Part of a small language model's weights.
Architecture: LayerNorm before each block, learned positions, biases, tied embeddings.
Training: 271M tokens, 8256 steps.
Each number is 500 + 25 x the weight over its row's rms, rounded and kept within 0 to 999. Layers, rows and columns count from 0. Numbers have three digits each. The size before them is the row's rms in percent of the matrix's.

# layer 2 attention query, 256x256, rms 0.126, rows 0-191, columns 96-127
118:496491539507481494492508489507583478476513497539481530473500495514519521471540484505519515528505
115:489457499517475480499527508471455474522453524505524493507511491470502504487528508526496493525493
119:498500494503515473516451498492467494507501532495491507569536580520518529528486520495544475500531
105:503483499469481490507534559518479493499488499550503492484462489470515540489471559537494505493529
108:457484473496502482485530535493484499524446457479508464519516479481512523534489527514517543507484
109:510491514487525521520471439515511512478492515481476531531507461509491458512491521501537464519559
103:482509505494513510484472487513473463534503470475486508498509527511492538482452519528486499501483
115:516535482523477579519522520499503498538452510467496494518506515547471503526496515515473481537478
122:499483442501543494480464440515513509495485524521515460519506475471489518494502485441520428486529
107:521505503533509528494536503572520493482469558465527474505514484507468471504486498481541496499468
119:532487462500516492470452509490561502508513496457510466489496524486490505464478493522500507482555
106:446485506517511456504498497531456510508506480509485490485530496464530500481507464535527536488502
097:486506477477487506560494546503483493481499479492489509548533499488535512495528511499490541513529
096:532503470520542466476451502498531471491506510502496508472541467496541550515477503488513509508479
113:471493475483506416505498497488503498453502500509516487484475525506476459489549528480545511515478
109:499449473463485506521565503507493496512461483511521483482514508520461517434481516489518547521507
127:515509512509448460455529525477557479534525529483508541455475493483519494520524530466474503547511
124:510486469504480517487470440508497510492510539477503491475502522474545532522481458474476462452486
124:523525541491503453488523541469495492517538483517471469520504510551476501499500471495482529522509
115:510574483518524444512443496509480476554509514453510524552471522504510500501548506467491467517501
111:574494549479503424478514460463522486520494490507514530467510451499503471515518542510496496522504
111:543486442508499483460486508524477507531479523564502528489496506508486477463490500494490496499540
110:471512542512489465496450499497492523542522528472538490494472469482489469465528528523497521506450
127:523491458515507563472499478525502480482507492470514490472494477525473470470443489486470518513483
115:543507454516535465483501522516513496519487478515466494533476460485475518506528491491524483498525
118:517503502492511482487487495507499506505507504500516534510494474461494487541535527516486539515552
114:561491517463494538489540497545472473494500505540529514525496532527474510478497523540510489505500
115:517458489481484551540566574521535478505472467492458509490515493472516554530492458515529527484440
124:506531549529530512539468442480452498520459478532470531517510530471511445570491533478494486501470
093:438491507519569538505468468498534488483511537482486503543470533460473531498521529486479505478484
107:469491497495502562525496513472500535491486509476525510514525509489537497504487543486500448498464
089:505533544491458536509487535518518540486501523472523506513462527522497459476496533504504487526551
115:525502481539489516466521489568456471575502516487491536500480468538537518520479515473503515545488
085:491454493507513504487513516496501527501507473503493503520472517528506517514524477472533503530567
112:494542479514497514471560501498554481500445498501485506505529537476503502502476505495489487497500
116:526534556496498456504502490506493461508531472535473501469526507487488513528480520514464524482468
102:476514479491497505502516469461528514523489547463488483483498537532504508480519448467515490520520
123:510518466473520481486457483446521499476521513573502511491455505495514495514497469454546500504515
116:505494498473510507496530545539506501503456491484519500522436492536458518497531492502502501506540
130:503509490533496479492470516487498540494531477532540467490527476485519479474564522501476516512499
114:490498479497490483474538535487544492470555504499544480510521518511534519463474481506495521478479
126:539538502489475478503472497511522481511517544517529531451509485531454462482462498475485477504505
112:510484496502494506470481525529509498504524543506511477546507484479480522420467534535504475484477
128:541487527465475469490532480493543502509564520534485521462464497517514516530469540506486528525540
099:512532524540517499460478506525471497531533549498527502529470462510463468500502489506498509489506
102:451476540430489504481487459495489488510491512494505526480492515543515492494500542469492491541516
114:523478532499516508507505440492473486449481508493525518467505480542478495490478559491481475515520
122:511519453487476479448477520521521496484471477496459534542493460475515504517484487527523494503532
114:517476495501517509518516514497446499467482485474475491506492508541475531522446494511501514515449
113:527493539532520528496479481540500538482522550502479507518497495528487455489499484499485492503496
109:467518459463458509475529509510468491458537532506490474506444485497536543483483489479486514486487
096:468515499488481501498510530495475536491475466463496499492521503438501494468483475477497497513510
100:526546462498477508486513507503453471475482439548500537462483509515503530510490538480513463501478
102:480506488486473523520428537505521513488472499488470461479515486512516501498531476516466505525470
113:524521512520501452477482479500550508502472491514475532509498548521542503494441569510492517502505
109:512497497492500496507488473493489476487527510470491509505502504524538521466518502512486477512508
108:464496502541525518492518485505483481513527463544523484496523493516542491462509530471514495511525
103:497514497530528516493493473509560483502553537504518493525497491465479485461484524517448479514447
128:461419510512467524587507528463501510483481471518483502564546526486515522508542457518493539477484
122:470504520511504453496527447486480501507517510506548473491492471501476434492493532514502513506496
092:453529500515512492471494441499500529489574487498519468505498462525470463495489546488500519484515
109:487448509515512489480565531478503503509561513468452484506533510495537527505498503568505547445497
100:473499517514510517535492500494479489471506479465512496510517515493477489538494528499494501487461
111:524478478484512509476518500504496460529459494476473507539534524512491534528514507466552527460521
128:513515502474511443504546540482482483498517525455483492526468485491502475508483449490504530487535
111:520517517495478483489534492539454543551477515481552487473526509527502452453526519488485469503497
095:533517512525474477504470488532492493513497517529495472515490501501502513492490531537446527484471
124:518476462474508458480495541469545500504479523493547463485534511488474464483519435511488470504519
120:529471506530536522489563507473481460535488494522492509518431515521485542535490511454501504476476
101:497514462516531502496526492471529514497519493500515474450509541493481472513450500516497517498474
097:505530537512519444503510485498457506501503518486551521452476467524494455486528489503457524503469
099:504467487484536458495453522486470461544483481498532506531519503479490514472512512462501460515519
112:502524493520498456511478494532503516538514483470494500519547436522510484514495479491472539510473
113:453486545470502493475537489515478485535532462528502482497483500479507507503491510512492520522504
123:501525517518490489480496525528478466505562492454507474501447517510496520482534506521452488521482
077:464497475520523486479493494484455471510516519523511507485533543485500478542526525463524512454542
111:529541477529518524492504505517473468487483529486509484498491496530491497510557422476500467520483
105:447493499513481498466468494466451507516472449494526477529461537499519537507457465494481527483500
098:513506464484498490478472483529507479505470496483445538511481505486540583480506516506496518501500
124:524555499498492509496486469542494499479521526514508489506474473520508477491523529415484445483536
125:472461468484518529509484541486498505475533478470509459552516527493462548491465508512539492475522
124:452486519524542477521568557471487556479491462474519495506518519541499503506516499540517479530555
107:532492534505468450504498483486518515491505515519513495473498499483492488448527504461450518522489
126:513487472485471507499524499493491499444510517487471513483473501523497508496466511451548499496524
097:496478517507502522533511509505500508544496518471535553506530501464508482532513485459465543522490
101:557508501492510511506490510550478530494548527529514498488495497465551510513518512507469495508519
133:495539484526515449504472429490483515538500542503497514526508494480513452475520458497464491435506
077:490462509486501528502527529472461495508435444480502494476499513498497493521451507511497538508472
116:473487514473509510520517534467488504529470471461468485538486520475468495549477564498500511484509
099:446490489505516481495511514478436500516495496472509461506481517561518522531507478483518520480465
087:515498510501482528505494457493461517505541498512505495495518489474540536535487529547482502490495
102:478512485489497528473512521460478534476502467461519493484501473497495472477480500494512444493487
108:513490488523514473485549497484498480491575527509521492447492456528441507559494479415495473498485
114:546497515507486472471511497476457482514531482507544498487504473485485489470523562452496480564481
117:529511504531531464461474495543517481528502520534501504544533446520514507454513502512503505474474
104:509475479482477480510513481570501487498530502507526485509492461538476521486465516462556484495517
115:545463501521529492483509488477484460495529522540458515541491513475516523504489509457494497478545
124:507485489468495529468495468531571475516528524487454469498488524500524553496489468548490522443450
118:498478514486526531530487482485507477453513491529502499521536458512487464488482517559513532510509
109:504498473504531487510504529480495449492510515497496503501527486504481525493435463511518480529496
107:537444480493515544523496483545515516510514487538512468497511556532511560508542489488496481476489
112:474469531438529483519483450474511483554487525489517528499484539483466507497501487505506490498536
115:506507519490501512514539517521500502471506475501507535494501470548466517484500487476523493519503
116:482513484507524502484528536512515486512472462491547475490495506496466513530483483489512468526515
129:479508486514475473459455494483506548484526461503484453505501497528533476477508489574505479513497
103:524490477506483497523501514476473519527517520503497466483460509528556522496538423524488495518497
123:482452473507475567547523520497487465498478482526533526496537488457496483530510450452495499524499
085:461498484525513513502498534513472471528469474488465519484530546464500497518510517524517522506487
097:466536517529504479476480459433554504476504501473498569488516459455473517510527528502496461478495
112:438499473453490494523496532463466475477515478533466458477489511515491500537522483482526504499510
118:485502500508482482529523485450493484503533472517480560523514510514529508458501498447516502490422
096:491509485524482542504538500472547491495501494499530510492512526502494522505475479487491475544542
112:487496495558510533487520475522488543486512492498449497536452501488511550504515503499532497501443
122:481453499489474476535478493514541557458514484484492488480523504468545534466517548509507487461494
094:494493484491512552472521481533486507484527460523479472519475502503535536499480480516501509496526
097:544527482515514521493463525506520505509498478497468476494516469498475479544470560494516456518524
104:520534527522491526466504451531518485504522504522499486462509471505501477489515542471479519488483
107:509561529505534509515482486540444514480513479536490504541475487500463512548482528488504478468536
107:537478491498502528539478557505479534509490489491488477533500518499458496505493484555498529515518
110:477420512502493503518541539494505478484493514529532479480531522485508455435528475531483551550460
112:474464499480518501559491536457448499512468459505475483512504517506488522502458464498499509515478
102:481529500553545474440536514517504496504484534494519510474473480496507469440472558525480496549449
120:521467489489534500476523553467492497492470491512495509515481486531501505494535494485485498522512
119:547490534482489451499491500496549512480532507499551531506517444531496474489500476446493481560497
109:469499484509503494516505496446471496473511471534485499465478506503513491551544513484524507508541
088:464488454490483508487532501534534491505500470500501435463492504520509481519498459501491497556523
105:500519517504500525504453485532466495533539559509556475494428475522501530488539495488494495496460
126:511478500477532461477463535487510497515473478482478529519522517504481472489527480546477526502533
088:499501510539495538518452507514497529488501458490480474499550506497528482516491466488527548497450
090:514471530468486507454460508505484511528479445525495488485504467509510524498532500500513516534487
097:474468492532479500549491494515535460465483531462507544504526498519530534507484479516527513498478
103:530479503509558495510498529501494509560471485508512476512523484481470503472533521501506507523516
085:491452456462469491523465490484510513513510486479486485507556432513497523514525450479499507515497
085:471480526513488473448509483545502487511537524516516528527450490554498498540493485490493509515499
081:499495518531513482515476521482517470553514496521468467517467498465520475525520549513515511450513
084:499479547522491548536521459525505484490519484516474490485509469555487481544465508511472500487537
092:529478506465504509512511529480498530528511489555533474490521500544504500510505512496536524494477
084:467520480487504504520485523463476466469538510499509528466495515537525488478494488499474489519489
077:543510492511494485505454528469527516495508474513502511531496511495483530512514520490484517480491
091:515505500470461472495499483542490495512486561513505571480505528508521517466469526512479530488527
097:532486523527531529527481531519501511515484496478525485497545508514469539526466496528506501520514
086:487476519485486471472522480491526477519502511517508511527507513516508533524502464491507507498475
071:488522532516504498486461490456493521537537507475466522511499438527519481515546516518485457506495
071:526464477474469500511508521497449521493522494506536552486494495488500543489453514490483482498528
093:499552478485488485504489496481525541459535502483497473497483504493504497488512497447483531484501
088:506495550501548453513554497562526487518499526527515498476523498487465482463523536533505496508511
085:509515504475584516542535538493508486528529462538546475528495471507537543539507516508509482510474
093:534478472496488515497481533536492506480506480486478513479510462465516526499501501536492496530478
083:524479491481503468479486519495474502517500510544501439502551531455462468463516533494487497465516
102:438529497517520494449483513479509495551488555510500486518500532552495451493497500444504477494487
096:487559529493480459474524497456482510475525492497479487534466490501506500483452481491521523486508
089:522482500459495515489498546505502497491496477526502508492438526534527537486486488510509535454558
075:479526472510504478516482496508500519516497508529461505519535523465479548514520499522518505498488
087:470510544511492486497494482520534499499465508454538563496500495472472516476555507493483510469533
102:479459499532481501487475528532509536532498478451489518534537491495490512500516509521499526499538
109:500488512483490515511471473511474488458512502452508534488508467556506536439485471494462480529525
092:479505478518480508493478495432487472453507480517462480482513516504557503521480488492513467501524
086:554461492472495554485457459486515531502481509506511458490537499494510510494503479483519490526470
078:492512486548521515522502497537538482496475501487461487489525541468487499566519501509490529527476
083:525525521491467469510524473499518497522511492508477502483523490515498487446491509507515515477499
076:510525514492516499514502508492564484496496512460494486442503490507492515480511468527521479514451
088:503507460483495470507539437496486514505528501471508493467493523502501486472497519503516455489485
081:497473530452515497513481515558484509488483487498490498495496478508482507505541491497519505540497
080:466496509489507457511514471517520504542471535457503482519496525477495521506453518529523499469485
096:485524493541527533499474468514485490511493556461522520512516526495485488470493473489497467510492
082:531515496476503510511500460500463464498545470563523469484533484486536481480453532517502504492538
089:513558480493524476480530514492468498514505532553539483508486560453491499508534531481521532510480
097:502484503499525509544428514509527512525480516472527464487490481513500542461521500520478514524439
080:476499532544521493527485494522467495461465485483499489498546491507467528499481442522496466507533
112:484552472496478493476537510471521462459507517475500507518442532465473490481453484521509490495512
077:508520493512457512507522473510508454498481492472523504504512454496527500489469490517518546530506
087:516496495485531459474527493523489479505526545479506479513520518480529476530485542556448518496533
083:524473519480528494563470479526500496540495493486483483482564461524492512527526503511495496470468
075:516503492532461514520479497473505494469516505495459469513516492482510569528464472478531559516472
083:505469486478470467512466499506530540527473473522490514505538504540464513485493538474526576500481
081:443474487535568505492489509480501483528453528518528531537517478479501452537545492502518464510499
091:532486525491505495511483516455523487474493452544479516508483523532510492480491531517507504521478
087:530490492497533513442509480542526515520512491529542431509496494530468512477482498501506489511518
096:461558521500493509479519491499471487489514566500539524510460532474510469449522537483487484473509
084:458504535485477482506509460508469484487498496464498549510478516530483491492472493508454485530559
096:519512499471490474484527517534483511531510506520490489492533494458521495490485541518486499491517
075:517489535432492491496549550507505491511469515498550508491523506509483496496458529498463530509513
075:486523496490498550477493465510554469518472511490526507523504536527491525472533517446528501460500
095:476477484497485518529508533475526535534511494490516481519528502543512520495505504485484511481461
092:510509549486518497477477538500506477537457480507519458505492488477485473468505477517492496491480
084:465567528496531459444498503503511470496486523500545519520439522507498453482490489540521487497539
077:512492464498535506495490482482512507505521453538421515470500511486492485549518515522522500520487
093:507541508526527479483521527488484514481519521478479473512479553459486461454514525491477459482519
073:494515510483507532486496463499474481500495501474524511517438490519553522470495462512516478495547
104:530456491476489489487497507496483511496503481528476473502519486477537495456495502492503484479484
081:481486451500494566526499486526491529498465486465526476478515522479500504478505496504494496531520
081:493513490496519479500484500505473502511473474536492533488458522472516537520517530443489526547514